Part of a small language model's weights.
Architecture: rotary positions, biases, attention and MLP in parallel.
Training: a variant of Adam for these matrices, 150M tokens.
Each number is 500 + 40 x the weight over the matrix's rms, rounded and kept within 0 to 999. Layers, rows and columns count from 0. Numbers have three digits each.

# layer 2 MLP down (transposed), 512x128, rms 0.0379, rows 341-395, columns 0-127
444459546542495618542537532453465476489573519502461536533482517505428573481465528494511501467515462435504547538468488501489525488426553475515506489489491492507467458489453496542557496435436475580501621483508426468561559545463510520500496485566429498506504466501443592506481548549456560540540471485477494446479510436481560500476474473498553591461503460498457527503520514528448442469461
452423570404522581620577420510421455526481465536515390413474505431504530527570486519434466530463556487568515511488508499446546470560501471467554507505472508490402572556465479467480554448597459392509488556496537485521563571483504477515535560423466561504424497486533538464621569496346455463484462518459493559490539529461560481617542575518401445486598480434493510593533484462541424447530
499510556406497438487537517537542418505426433524489509564481454598513541458464549432511515477530564460541489484516499542548530471496551454542561497504528489530428560599521474510537374501401445532480458467539455420542455412542587488444475505547533557409518490479505475512430618556541507568550433446451464546504539534410493368462446449477376560502424515534513470536582507520575566496553
474543439519465494538551485572460540522535516441560458540520549483598507453442533426545574475577404557550520491422582593312480542407415572524528530406495420488493458464597480460473448508559506502511479460427512484431423446471522533474595423551508484445536509510533567600438447508619553427555433459571440524435506501501493464507504589536543550513452502597449450477614528425522466568402
546500434452451451549473517544562513465482495573451539585423483475475641513464548521478459526530478577542514539470536674450478524482500490521437499456488488501534552637510438484515573552494521523466433488505524456383471538513521577402454481494497540451548481403491455513551523473423512511452508435540467518482564582498609492483508548515431427355434564487610530456472495425481359589478
471487513505536452460515524523448461407463449489523573533550567541499430518508484508535483469520486515489537511495458535488557470496505503460479550510437526471405423492504515557481550494496489543415550549449532468477536527531491542540508518516490511395564492521459520526509463500551568486508531465475503496516432544543532452504537503478518527445433456530537546525487484456513516509510
500459540477473541568423502480516549473523538500451612545539521516442580508492514505591456472518485456493474492476557467493580469428524480483550524488528602431476551509528559580534483448527452450459478419518435484490532505550496500518530485444453510471438508455526543490493496488482388570474539464458486491490443477464560397449460535475517539453479528509474560423531535498556487512603
417527450418513583491470516359506466498501486421468512486498568563510506461420499385491483546608482577593452515423623503466585493620491554358490544418439435502348472506580464405473328547387555480379457598483445513480559448518478557505665534412724475462457569533435541545502479460547614624507544490523498459389550549465572429586520450557549363507483523557470473489491403498490652595543
424534498505511525499505556471540544520503488489548537559538473521466458512524491364530483557461537512548553474502435450505506498446544496453535505509449503472487510499484518507488516460501512465447530462469488489486560545465494492433470486527454512521470488530518507511516542524411485502489531468489506480545562517534487506455509470492528517550498420469492522525464582475498494498509
467500518442527571560471457531431548550501436614443492463474428509520518470487480477494416506484544433551478514449504571492503519516508520539546449484563569478463576509678431463460495457547435418475528383509502518457514574557481465463503480445544557467520494465415594536504523466561538602548449525558432572509525516533531543589531469488456447476512453488459441460476530479488488539488
489497490498494500498498504497498493496499497508499491503500502499502500502501510499494500497497492505507501499497501505497499506500510496494490500504498502496496497495508499498498504502499501490502503507503495497502502496499502504497501499505492494496489498508503511499495512496501503504508504494498503502503504504505505501505497512492498505489501500503497497497504509498504493494503
497503536403556493471486540424504452471485465493505577466500504546494570496503436600511460453387408561585529550404466554522498523470563542376502546543466482440553408634519488397512520538519475356442429533575523520505507521611571558499408393580427474472463542429532504555640582503574387508466569414528393535455522461508392474407501613457559558400513557503391466565511518503594517424516
494499498504498513503498500500503503495497495498497501500499499497503504494500502500504497498500498501496502501501497498503506498497502504494498492507498499495498498498497496497497497502495498496502502500497492499492499500498507499499494505501503503499500502498496498501497498500496497496498499498499494498499500500503497499505501498500498497502505501500499502495499497501498499500500
499498499500498507505499495499501499502496498500504503500504498495501500499503500505503499502501502502501500499499501499491503500494498498497498500503498502498502501497502505501498502502500498501501498500499499500499494502495500499501496501502503505500505499496495497501499494502501495494494500501501493503498499505501497495494499492502501496503499500500502502502497498502498499499502
500504502499499500500498502500501505501496493506505499505501503499501499495497504497498505495503501505497503502499498498502502500505500496500502503505497499495495501496502495500497498502501505494502495504499496500500500500503499498496502500505495502500498499504501500502498502498496506503506502497497504499499499497505502497505504503502499499496503497505495498496502500499504496499501
504501501496502491500498494499495499499504505501502501500501498498494495496498500494494498502504501493495494500503504501497497499493498496500499500500502500504505502503499500502500497494503499500490498496498494503500500503500498498499502496497502507502505499506498497500505501497500496504498504498503502501499497501499498505495498502501497501502503493497501500502500504496505495503504
511481370473416442556509574505502559449495565543539510569554613487555650503420444429545592456576392602437491464345500465406474472395453556487562469487457527498525424392526526455509477452519457550446496447478462551450439450511503452457655519618477473548597531539518460533440477514596478336480494473499550574520519513545434451554482560537516555562487582542480505563528454394454516537474
497497498496497491501501503503500501501497501505501496504501495501498503504499497500497502499497493496498505497497501502498499498504499500503501504497502498500501497505503498506500499499504501492505501504498500501496498497496499493496504499497494495497490503503505502494505502508501505499504505503501505504507501502501504501509497502499502505501499500503504503501506501503500501500502
498502499500503501502496498500501493498497503503496499504501501496497499499503500501500505501503500499501502499500498498500498498499496496502501506499501499497487496497502502500499495500499499496504500498495501498496496506499502499503499499497501495501499497498497496498503499510500497505509503502499496497498497502502504501498494505500498501498498499501499502502495503495502498499493
506373455421426431482532413401401548561547567526583526560540481432584515414556521465432571464490521522517438518453561517505425507460435525510487537454409583605422406489379513526432448435510510563575548543507532478448592566411580515481573482420589554497527632516403539448521548546458613523582379505481474573507456549556530513507458510486576575493447544498541425528324394521496514548582
512483461385511547489515547514545523461502516479509528492512474510508475494496498528456518474488520456507501514522509505554511513472475515502472417498502517503274520558532480468484516510502471402581515494569582537495446488473510518514481520505489563521494483543506665515543494479477475512541551522564413561456478473507504547612535506512411455506534508513524439475487423496516407464502
480464447447489478387504427524550436553514485575499607471573556465503581519451487573478519407415476458439390428502521452493533476506491556469425533440492492592408532528513434479519446561515470627561462478443481522502517462511492521545456563523412592532527493520592517504491561456516465498556516518533550521524488552443492503419460536580487542528577453493447464491589553507455486531543
398424617434536538493472519535425469553392472435483543587519523537499562552457622530504377517526534448455466479503494565512452533513457542473475487493461552471372561510511455488513535520537552566496521509521571454452419522493423458526526395420535489470540425532535552558476540455525559492526515488493434518493438483488508509426540553504480564508408454533513516548522576556566467521494
456446383446474510520498456529555531440412491553492539576496498549514481544450511519462502481620431460519493540497477544470584483582460538546438492480515582550393456505497555420516483469405548546470410544476542497577471506549472449407532556505554465540466517489487505529468509451405482539486435413527581492512445637504502517533520522528517473532411476486560547438485476517505512508553
503499502500503510498503504498503496496502499495498499503494500503501501504501501497500501498501504497497501500495501502499498498503496501497507496505506499498500497494496499500497497501505499503505496498496492503499503506501504503501499502493493498504504502499500502502497497505499500502497494503507498498497501502497500499499503497492501496502497509502498501498495499504498501507501
503497502498498503507502503501503512501503499501500498497503500505499500502499503501497500498502497499497502502501503499500502499497500503500498496500498500503500504499499498502498501500498496505499498501504504499500495494503500500497502503502496505498497506501499499499502493499502499494497504501500505505504502500503500503501498495502503495504500497504498501503503497502497499502508
499502502501506507502495497503500495499497504502499496507501500499499499499504503500500508500498501508499500504500499499499500502505501495499509503500495505498490498496503499497500498500499502499499496498494494503498509509502506505500502500496499493503501499510499504502501505502498503507509499495501494492496498497499500497500497500497498498492505500498497497499493499499502498498493
509411495501471532567498509429496493505526510527466463491507457530493561498487517464549532421486513480484512488548465500458483509464503502543478581485493536551357539503464537558504541529504492547462541495560566607524488506441524402470536486506518548489484498436507504433527489537520439513486542565517531493564534535480494392500496486498445502465483543481429446553519441575469472501461
498503500495497493501493502499497502503501500508493499498504500499497501500500502504497500502504502501503498503499499495498501499496502498501498505498501498503498494497500503502501499504500501493497493498503497502504499500503498498502502499502500497500500498502503501498501506503507505500508509499496502502501500498500499502502498499503498503500502497498497502500502505494503495501503
538452537501488541505477543546573503472448553506453541489529461562536455455502575375570526619507532544451578585460531521452563508506465446483554567492518479474526482491507511515487506509469427446497484523545445465510576519441460478509465541533421494528504481478505494467446417505535466473482466522478524433546452462436474568420523518454542633450374459490479541441570507511471525469552
498500496500499494497499500501503494501502500502500498501503497497500503500501499501500498499500498492499503496498501501492497502495498495501494505495504498501503500503502507504502504492503495499499507500500512501499494493494495500500505496496501505495500500494501498493506498499502498495495506502505502505502502504500500503494497498504501509506497499501502500501500500501500505501503
531456564514474451461564487440568497519471509518469497482526529458496497550448518470560506521521528584517516499460505486430544494574542514490481484494523590510475524465555381436530516481542434404510470555405513492458548448510398450449498582485503484489522440414445498511543577505503472493536529497513574565534494484493485584521532524477514530539466461477446497476450457475496519553533
533444437406533544537510560452519508474533463492473536491490492507507490474523500481472499447491503494491506488512503486527518545451504521478515460504513520538319476542529490518502525491534437480561541526601568562497461491504475486534452475474462537546495496542467637498502461517492502482497568515546406510499464489525483527529506504491398519516554491535546419475510430493539414503502
514497562569491534614426494515556591497484473466442586490510427594421486500470482429517484530495508527522555585447544488559566536509531504550539608491488482424480445509461494543490542477483427427468565459534420500483484514536546478440532415442526544477419546573436508508451434446499488559462463448457587475444443425485499426502459554459532511496455572466533536470529530523547445492574
515507514561441493472506437512541466491465525498457534491549493524542553492451520524508549472488425594519485463524503502491505507585484513517460486468550463507451486454518489550495483452529532481537517531440519530505504493469445472489533499513513487472489484497527517470469508483511519477466443538480551526537489464458505544502481488483490529507505513497503532499521555479467453513507
455507541463560499529487541431526484497565387480463393503547581579501474451457429587467487438508422502415483521527563498504489464412502548464454422471537564479404499451535453448598484531488539517487523502598505575435570433535503537495493483596501449545490504484546620462548506525470607466499486542474472556505519473556524538449550457549566500433493504457543477534528529446451507559396
502501500507501502500504496502499503497501497496502498496498499501499509502496498503503492498496499500497503501503503498506498499497500504503498498501499494500505497502499502503502505496505498506502507505501501502497504499503497499500504499502504502499496501501496505498501499499503499499495494500503497503505501501506497501496506499497499500499501500502503500502500493506495503502499
507456527523509463540552528536371463519516521509472548531491547466533555524477498543467519507542494544509537497537499510461577418481508474475517484482474534584402433494473481490530409513465462527551480481511595483499588573505457423453555524508488511498542490513487502456454499524575469476526412491486506471527486498465449506531449483515488508513444570504490547434578478475589456468587
495508502500510504499499496505499495501498502504501500505501496497499497501497498494504507505505501499496503501504502503494497499506496492503505502500497501499498500502500503503497495499502505498498500497494492504500501502496503502500505500495506503500507494506499503501498503500502502501504504503503500498498497506500502496500498506501500502500503497498499502496497503499501495502498
498498499503497498501500502501506499507498496501504497503502503498503504496502498498505495499499503498497504498498501499492501500495496497505496499501502500497499501499504501508501502495504501498508504507505508496495493503496497497496496498497503502495504503490500497495502494500504498496500502506500498501501504503500502501509501497508504507509500499499498501500502497501501503501497
502495493502493505502501504499499495502499500500502494500498503502507499502501506493493501505502494498500500498503503502499497501498506501501496496499503497499498501499504498506500505496500502501499504498501496496500508498496501502501498500498500500497496503498496501505495499502502496508502500504499498505498502500503503501505499504501498503499499499497506496503499505499502494500500
504501511498509490497498491500496498499497502501503504503496496501493500498496497504502497501497508499497496502501497500499500498497497502503505505492504504505498499502510502505500495497503505515503510498499508503498502507499498494500499501496501502499504497502503499500504495503501496499496497499497493500501496508498504496500503503508505496502502503495503500501493500499502504498497
483459500405504502510516539464497503482496499477479513477494460553494544497529480525500498473519504477517460556483515490503519502441454530528495469482534508507347524567507488476492468506475477476564526500515604543542478527500500489517477509497500547510522475524499635522537548466524507497497519520540468462490538515532478503578528478492445470497513494509519420477472494475476462493502
495495496496497505497503499500498497503503501500499496506497500502500503509504499504496506499501500498504503502500497502497499498501500499503498505494502499499497495502506504503501498502496504499507509499497504496500502504494501496503499501500501497500491500504500505499496500502502499495500499501493499502501503504496505496499498507491499500497502505502503501498500507505499497499505
458540524520513485477537563460612591502481453478543537552544506540481404527569524324527490550430564485588546463529418442490536487413577460493525519524450514463516546498447544491445550452477515425485552474438510484441522540456486481391431491523419583534459477426511521488531574529396444470568549472473544502538558537510466499428530445481576531577519378441501513506451581521500473504514
500501496498501510501499505500501502497502504500497499503506499500498503500498496498503498508502502500501504497498504502496501500498494499501502495500501501500501496499496502500500498499499497497503498500496500502500499505500502503500501503494505493502499497498499498498499498504500496502500500506500497500498499505496499501506497499496499502502507498501496506500498498504496498506495
500503500495500501500493502500500503498501497498498500500503499500500500501499498503503499503503492498505497500501497500506500497499501502497499504500500501503504497503502499499499501501499502500500501499498504500499497494500499498497501502501504506497499500497500500499504499501497496497498505499499501502503502500500497505501505500506499499504499496499502504500500501500501503501503
447409415507465571558480441517468528550492542513521511569502424545486511595438511619554550447504485532573517584533522585508510519492482521509565499485514458486428451488507542587473479493445601498496509484458559537395523455502526450361538406516498603421514508503475514492412529489586514521518347485503457614499538471483498498427428528418633430477502516469425442423478601498556510506509
497495499499502497502502500500498503499504505497497499503499495496500500501496502500497498501501499495503497500504501504502499497499503502497497500500501500501496499501503501501495504500498492504498502497497498503496502492499503500492501503496496500502494500507500501497497499497502493497500499500502497500501499505501504500507498502498499502501501504501498501496499497503504499502501
498503499501498504503500506498500505499502502500500502502499506499501496502501507502497507497500502507503500502502496501505504498503505502502501498500496497496494504495502498499496498501495503498500496499501496496505509498503506504500498504505496497501500498507502502505497503502502500503509498501496501501498502499502503495505498503498494493497498503503497501496502501499503494499501
489488469379514544502508551500532514461522515461481514491514486501503508499502480521454508482453526453493498512525527502571506525462477508500486445494535515490264520555527485449495500519510469410575542501591593542505454515489514499517474523501494581493500490543511672532517490480495471523542532527561406541458476464495512541613538491483395447506546497524516437463501435507508394473489
485487430445466486462486571501545504528509536542522520457554490485476484534440511503552548431539442499451496491519552462474488577471543457498484497499498438472368495566436491547571569582366527544517569616557582533489509541448474471441517543448482544474578499518476520487452509479469490463503512460588472599467532443344493543581583473502498528423380498476532507556482529503526441431508
524485437382508534481526510496514523488518527460496498497508478514539493483516504551453513488479530464506507503516523521549513508468458520485482420506526518489281505538541511418493504522503479429604522498573574538504440501490501512509492524534483585516493470556497695530534500472509488521550551534589397560445490466497500526608518500512403456485540482521522438452490446482487388479512
496504498493495497503499507495498507496502502499495501499504498497499498502503504503501499501502491499498503500499495500505504501498500502496498507500498501503503500502501501498496499507493499498501499498499501497501496496500503499493501499504497501497494500507500499500504504509499499500504500504499505504506495499497497500497498499496498497501503492504501503505502502501506501500503
500496505494503497498497503497498502504500499502497500506498499499497496502501498498495509501502509502499499501501499494493501497502499497506503497501503503498494499492501499504498493504503503497502487499499493500501504506500501497500499500498494502502503497497498495505494499500500498503504505500495502494495499496498503498506499501496502493500503508498493500500496506494501490502506
# layer 2 MLP up, 512x128, rms 0.0722, rows 342-395, columns 0-127
474533521477543582651531459446474491513478603479495384435578537451499482488469578541402470506440546563487481475538548421584469433488494564502451432514457545497437508554511501457500456561630445409457559527546540544543399532478437439525559464465547504488466341350502527595601552502525408534567500602556503565435587443537535524527569488465425475472523527474441527506418427616548389433586
561462461514511536592457545487502534419401602426534517459441533516443449509500516480433568517494489503540500522480608529481426502514546445400497469496566540427511591512498536465458550427542524479555533549565585563482508511446478437442424483516571539564484454512519480476496483500472446559518554426542487421533523501525491565522587433429421503563514540544412562516466423437497476522413
519528410521563522435512469544552522432463535434565503543571484479503450549513442502469516534512572472467527494431497575536509388593474489395499440534567515464501508532480502466445476531503593467526540521549503525393468413570479539525541486436535537555494410608524506514512443534453500471466535441550485479504389466504523503510449450475455526563521551438472506551473459523572532427420
541483498510560517492555477491397433500485516457546500469512489601445483485530466534522538504428551476548410426468519384577535526570492480417445442546512434462502541554537585458435390561563511483472574601524527583481464420495406492523482496463574539610437530571518535553547469525594502426572518556491481457484496465464489517519563455412422498620520520466402442567541430526492521427448
496487465480529585541497520449536521447580567474470454466531440491442575499554491528439531505458532469524536448560518515476461523566502550515465549480577537599518530525555514478538534529548475512519498481550522594493465503452516468475425429491465504618466479497515523484513438511460499427564456508503493516426529439510447495574525470543460477537549456476432416489464418533448459501501
518522494510451497473549511414494502532482570458537566473554385575501488579524477464461563474472492423445457426476499489529527560510536578387436428378458464503480532507471488440571522468605583500601570538526521445466466489418431444522465511524523547559535601552523556533536539497525539542557527503523519552457555487529388508546474434442428417510541575502437441458477459402544473565395
390435381481422555445563522561582499499568435451511463493568427431505481534479485438467477484523614380498560469499510533501464476565509525497533406528539469468453369490524508485583405546493480422649512602523524577494512467536526573459526653556538550484508503660495481426531416526531589488480543406554438523404455498494471551585552550538397512577587539490540482428430422404439468472513
552450468463473485528474460504436462482481508514514514504463496424516536486499483591503524453550468459452484535504583523498455502558473512528452512518542504528502511500524466493501507563517471498524479507519527547519482414533528527530545488469511472508520508462476504499485453476535517474526491553514479503459424457496545511524521500487470500451468555532476498480554468500473504495525
418571498448466634507446461470526506523466583454572458446467538443522485415536457498448501558349557476508522520550476496540513460444534485498415505449461539459486454597473494472487455527583466449447550497533562474487389488421399494466499425468478482478545563453504554608553451579513496560503504480571454555459522460573538584595493513517408457471504521549455522473528530490553418474552
527524516496502510492522496520499511498524500482503504470517511493462508507513512497481517489512515491486484510506503507504504490486500498511518509495497491504511512508495482497498491494492500506503516495494500493512506505503477519500498509490513506499506509484511477494501505521488494506483484520485489497483485489500500503521509495504502496505503510500512493513466504500492509531501
494472495466424577459414542503589443471480388460570504518562599393539393493456437592417452532446550443464516539489638447588477397538523423542518437599512489521452430476512499477451471524473434442540533531516492486519473486545488597492552568568498506439512517601506531557566442470458518504542574430499420428424464484551587509532515487525453457541433535516549499486534499409570465567560
507494507503500496500507496503491497501494504503509497501505499499501492491506487504507515488500504493501514491502497508501496495494501487496504495497496501517494479499507507515501492485502502500492507491503500514496498474500496487483505502505505499505508499505498482492502510471488486497502504502495512515503515509505484515494496515507491511510502488496513500506519501499499512515501
486519497498516496497483510498492492494490499492504478483496474510510500481493497495501500488500498514504508499516494499507509482504498498505499506506500477510496495490499480503509496488502499500511490498501479497487506513508499495517496501492491509505499490516485501512498501505500504487492508499509515502495498489490492504487499494500499499489504488509501509491517500489495495490493
508500498503505503498516493499499497496505498501500511493491514490503494500497497503499490503498497483475494495491507496498491489498500499497496506501487509494506482500492507502497511494503500506492512497500513503515497491493499504481510513495504501502505509484502480499500512489506497489500496515506493502502494501509483496493496497504498499518496493491510495501485502496493510509494
498495502521490495488492496505492503499505498500500499524502516501496502506502495504492488506504505502505499512504495503505508500501494504494488492498498508489507504500521496505501504500500504499498496508500507491494503494503496497510495504509490494496493502491517508498489499522498504486498498489486497496504496500491507493501515516502516495505509505519501499497484495512508491488507
524455488474523475464482550438580534424528473485577393499489485491532487540472467437504540502608526518488542528468540502530449411524468476417511477601540579455496443582571507447541575489548462443501517434576521560451456453619524551480468494474555545539448440570486517495519492498423458499519538509573429553447512451481542489471507430487480558540511599409485499490463426542573489475445
504512508495512506498477500501492512495541496498500517501500531496483502495513509490504487522509503500486486505504500493504506489492514517501505506489514498505509505494486514485508499505483500508485509519502505496519513509508512511500499495512505499503515512507510486493498498481520485513499496503500496503491488495502504492479492493498490498498501508504496502507499500508513487508495
494503511491511497489513494508490515507518504487505491512500506498499502500519491486503487510493491498504465496500512512492500493492487496508495501485492499499515494502477475503498501503496511500489495498510496489494502493511499506515488495510500508483497510509491500501505498495488491477506497485500516502491504504494526500492507498501510497494499495506508514492531490504504494508505
456489511663423583526471532443615609480508396446467494420532542405510484548468511422484487580475522453521491468476570423555475439543473472482468470551556497443452436422484533490486419536526542438645610533538479559614425543441452452457594585568535502451479417560544501498528435534459505580479527369525468536356508476510584567529538500494452496511492512546512463498521421550462479410476
506473439403445579482503517485513527479484517467491521468505478477489460456455503484436514497493560448507524529547509478576479531501463530472504447535495490490432510573532476439477488549515474430524530495575589512508426494491540539527485503456529557543488512533501617531588499486501481527581540538563424490465479420476468553613529492461422433533526520541510468468500430524527419478456
529460516524494543557512544418507595441505547470456405532416400512501432509531497404521538580554557533575591546455478510521412465458534470482567535535533478415490495490540543472511564450519459427444551498542549575497475497499481479442442523543553492485491470516434505505566450554489543515531530473547494467476508417544534555562543502437476481532445512457560540501382462468559431453431
500587410478482559436498402590504481407473435410570561491518532586526445456535446509451393463445588482450553572452460515547537505389571482489517443566487463441483541581523483493431445468493411446431535542559541478440418427520516641450517513478586556452577557514518540558529402488503458529527606446519451439512521518527510545496429436444522441554450521515560570528512589436528506474473
447538401500373524504476571599547536540498376425444545398453489447536471540522489459513509463493594450552511559467441501540460436501479497466490439555549511476474449584572513425482428502575456394492524571524536530545486425548561507405534530472563519508522507572438482517585453496537413482493557526601487497447427491404515536558593574487434489497544509502484572425487496498498520417425
492480508505499491495501487497503496490476499501493499514488500503503486505481486504514496482498492500522519492501504495497509522503495498507505495509491506509495500504505490510491506500495498502485496499504495484493501480501499498493506509507489494504500501502505502496493509497504502499520504499507509509499507505510499499502500512494482492493492494494496507497492496494514515480491
509505496506493499492481505496494482495490490512518501502501489508507509513503506496500498502502499505504514498497491503505486496504507502499501504509506501501501488499496510497509482498506500502502507502495501512512516487499499489506491492494498490506507488500503500502486506490528495491495502496485503506508496502513495502487497500505504497497495502502501511496512503504487499489493
508485504503502496486505490498498508502505496491508495505498516504500499520491476504509499504505483478511482492499520513493496511490494498512497513487500511499501494504487483506506493505493505495493499507508501490498491468503494506498497502497501503493493514488501485496501508517485490471499496492502510492499508503514506498505516506495500493494477500492500515493499493508515506474520
506617492445510496437527516578495452498472507466545502529521562492515457486502470498455460571534486457515545544511523499525430536474540504495532447506553456498498534542472477462495469513511494480547488544489505425441481513553459538537472459531473493539536446532489522562493532439505533526499468465483491477457465453541517552533482430469499484514557467466588514415493525434499487514514
509495483499500509493510497499491528501497493493503497516509511502501509501516512489490502508494512495489471499491510505511481483490503491506499508498497493495502502502491492495509490512509507507505501500502504498501501513507487501485490488486505504505498508496506498501501499509495489492483487506494490482495484502503500503503504501499516499495499503491500491484497502497489501509502
459474477488478490496518536481505489532542419502556495501467506423507520535484452576461460428429578448517438434546472500549434522506542544476418476515445451517472503508478502435511477489539524511481506482502486531524458510547512532454515452427571508488494467532466560505590547538483534527521525449515458506454530493557513462569468496547455373535626494542485459532433488511530481505477
486491505494499504502490505510482514504528498499505494505498509508495501501519505494496487513506497519499504503504491504502509483509491508498503495500504494497508505504499486489485482504492509509495497511498502485504512519508512501515490491525501496507498500515507512499493489489499479511496503491492498502495490487498513500484497496500495481483510507508502499501521497507499479494496
447535471490505522514419524570531506462551531461558501504532456520543490523550454550402417492425532426488522488509507506548530476461513516506513539520499427493481498522548577502477496507543504536484507444546471507501521486526575531458517399458507540472548543579483527478529465508478494531534484480473435449475549483549487457501481481550470442469526487571510470518469507527545483450443
531456418435440612531522562503543505413502461480539563413495482517522499441464471526431557488477542473524496539504540493579536488513489515441518431507522558513450498555527461457469519508551423442553554492604544572492400464521528497519503437485521548578483485512491589519598412532531470490527582497559430518469482433507451531582537504460443488498492522458489428516499432522575449517401
496527435437551498470614514440497499493432510389580518462566519504497490616459563452471472387525515397498433439574475560555489572471508542404449406529430488520476520492535468471564461462571534522491510537525529461445475516357515555529477445462559537552482457534490559486493522544512477602503532449526472542479542532534416462510459481454495417556595556501440497457522477450557447498518
513491408460567524530472589540505521485521543530527533468481483499415458497544416436478512520458531453507578573472475564516539474419498506434550508535413530456492532521491508456447499528469509491452486487545487502522472489574559543477473464485499535454508520488497520565545474485528429516520542543534434500483455505541463510483488514525516509441497504544519485472500517492559498458459
504532456415543519393560496482512506394538435422600485532577488502511483534434396560389448446496498379472465472511487529526455545535515468451569453506474399438481540624456551547385538483532450507481515418535471468471449522515570501476447495411549584494544581605545553534519496504449502599459582445520405537618541470509524507508437473522475483554568544487544488463485502593503491421518
494477485495488504510486511491496512498487499511505519490502503498507487501500505505500509510502497498495523496494491492506497497501504502497489485502504509505503507501514513502519483492490495494502493499497494501521487496489506498508498506497509495508507497495523485500490504502505501510509495502493501498505490502490485501505478488500492505502509495503502483512494504506494499501497
537555473469490517430572474516448538523541406482459436507499407534500472444472438428471360624424556533515530614476488539493467603506494567462428511504566516421459488538444554493496556547542494394560560486512432494513409459632527496522509526448480490576539474535510543526519496524472491551483513502548440544396586450545479570596497569455491455494507473437652439518451540488489456525481
484484513505499494494494500498497509494524502494491502506496503507504493506489491507507474499511490502511488506510505500499521513486496515501503489491510499497507499494500490495485508497491505501484493507501501474492508484506500506490508509517491494494494504497511487495495492513506491481505507482521500500498506486494511494494514501506489495498497500509504502512512490507515505483508
488498503500518510505507501512484503505517507490504484507497491505494502487496495498489507511514501508487492498506499517511500478489495495484493514500499491506500491503501489495495480496501502509503509499506499507501516523502513486502501484518502497511498509525491511503514502472502484491490509508500506506506511499500506507478487521496498488498504493500512501502522506488490498496501
498519520511513494505504505507495494497498508492503487481508473492478498494483494511490499485505516506494503507506495502497520508488496496499514497494499494511505507505507496487492504486496496497504497494499486502509493499498491498524500507500490501487510494498491500492508505503503515499495499487495511504496495507480509500502487490499502506502504497512499501505491497490502504505511
475495464506501500520503505493507493503524508496490496509490483499521488503459495507523497495506471502505506506509504497500496504525502495492478499506518484492502509497484490493513505489503503481516486505500488489489480525499519504482511499508499501487500498506496513505493481523507503485499502515513508497507510493480492495488497492492497497494486490511493502506503500514503478516517
482485443409448610505507511472521495463486521465513512443505480479456438477502456512431547431471553464521500508530507499570493531462481540477503473513500500492397544570539506413478485545554464429522551481581603590498398476479482534514459466495527581535511539564498638503599474494497485539554528526591425478467518393462478585636575489425430454568537559475494428491506447517498371463472
509529503504506499499490505514503497495511505490490485505507476488478501492493497497502492494509499504502486503508494499500510511499507493503481481501487496507496503496492489494496510491494489504499499493502494492488511494504500508503501495507490489480504499501501496495506491507499509515488502508508504506499497487495503498500505490504492506505501496511499500514500494495499503514492
534411472448488515532467456518419465473521541527508528495466508430492543466469444567486511447553482497437508522494563514499486484557470505494475489506545494532495475506577442490510477539529446506509475488531521512532518411528541518554547471467532473510535528517484506511483468509518545499503489581532471460460436447500555497555514486492454529444475558542472495499542495502449515501512
503486521499496495487498491502504513503493499505497490504512508511500499488530502497502504492499512499519484498506507506503495521477495497502495493499494502507506506504515492499495492513497504499487503502508497493481512498501501493500507490504502497491505511505506491497497499492479491496508507484499512494504502501512509504506503522497497504487502502487498491501498499492511510495512
508497495506495502497503500510501485511506504503506514499493498487509503508516508492505495504495499502483507496493492506499500486505503508504510514499503508496497488503477516504494506499500501505495501496496492508502506488496498494504483499490508496507496497498495494497508501481498496514496500503489498511495493509513506499496501488501511505508500501489505501503538496499493493513497
524545411493546487455576428434473547550426625429477521445506535500416445528511576507467556421519499445511499502493529566565561526502480579383487464507537497497469583474506513482523494556574561484458532477562582553471448490439445511469465508416571555529464470500502524536491506496494465615510540478600504522524470459423435532455449485426433475514507561550456580499506431544480442397462
507500501492496501502494496494501505498503495511516500512485502501509492508494500498520502490504483502507503490503496495498501510531515516509490491510502506507508503504494495486487500494495498493501502502501487491498495474497507510477504498501498493488509492494518501502482494492513494509507498485488513506493503491505485495494499492496490505490490501509505505499500496506498494488503
516512505499513495505506499499503507495496490493509491487497476491491500492494494502498505485492494485492486502495505496493480494500509494504492499495492508497508494492489502490509491501501494502499505493502502508479497490501492502467517509487494503475498507486504497499493506518487507493497495494498512498504512495498488496504501497495505506499500495500506501502492502496492517516500
488461462405474578458502551507514520457501522454486536482514480465473485456473502494439497489461559456529532511539536489575470511513487519463500472524526495481431506543537499428496496529531446428525553516573580529499456484512530517514486485480512576534481513533469607516563478517505488514559528531567427510473476416493476566575513504477425432527530536539487471493484427538517400467459
490514461501424587520570471454503514430445548474507555427482503493520563425469514488507566571426555464543447509545519534537495552477486486505589480509517548446408540402509449506405460525557456361488577524496598551468473465387484516498436431575503551497428590519537578526551483523589451543489552491582510479537443403495438574638438490382395440603569515523402447482598442485524383493470
506458425377463580477527510490503495475485538446487508491507455495508455492466473502445525491483544464510560479520513493571476538501489527465498461525506510489416516534533480416488500551553457464526555489574573532488432492480540533511507486484506572538483512533483615516577471483518503527562531538570407502474484417473484561595534502464418437539527517518539442466494439500511386505482
509505512490504505497505506502502502507510496508511505483500502503494506501523501491498499503493502501502493512509503502494488500511495509506501504504498502500508505498488497493503500509505499498502511510507497504498512508496503508497508504489504509494508503496497488508491495495509507510500496500485504499500499506510508499507494490500510501500506509502503511496498498509492501508492
508506489515508505492498489498497501487477490488499477519496505496507496503497494507511485495497485495514472499500512512509501513503505496501499511504483491498490490496498481511518511493502505507496496500502507489471506492507489497472504499497488499505491510502493503497509511507514499465491501507517508498502510492509498498496518519504505503502481488497505502485487495494495526472507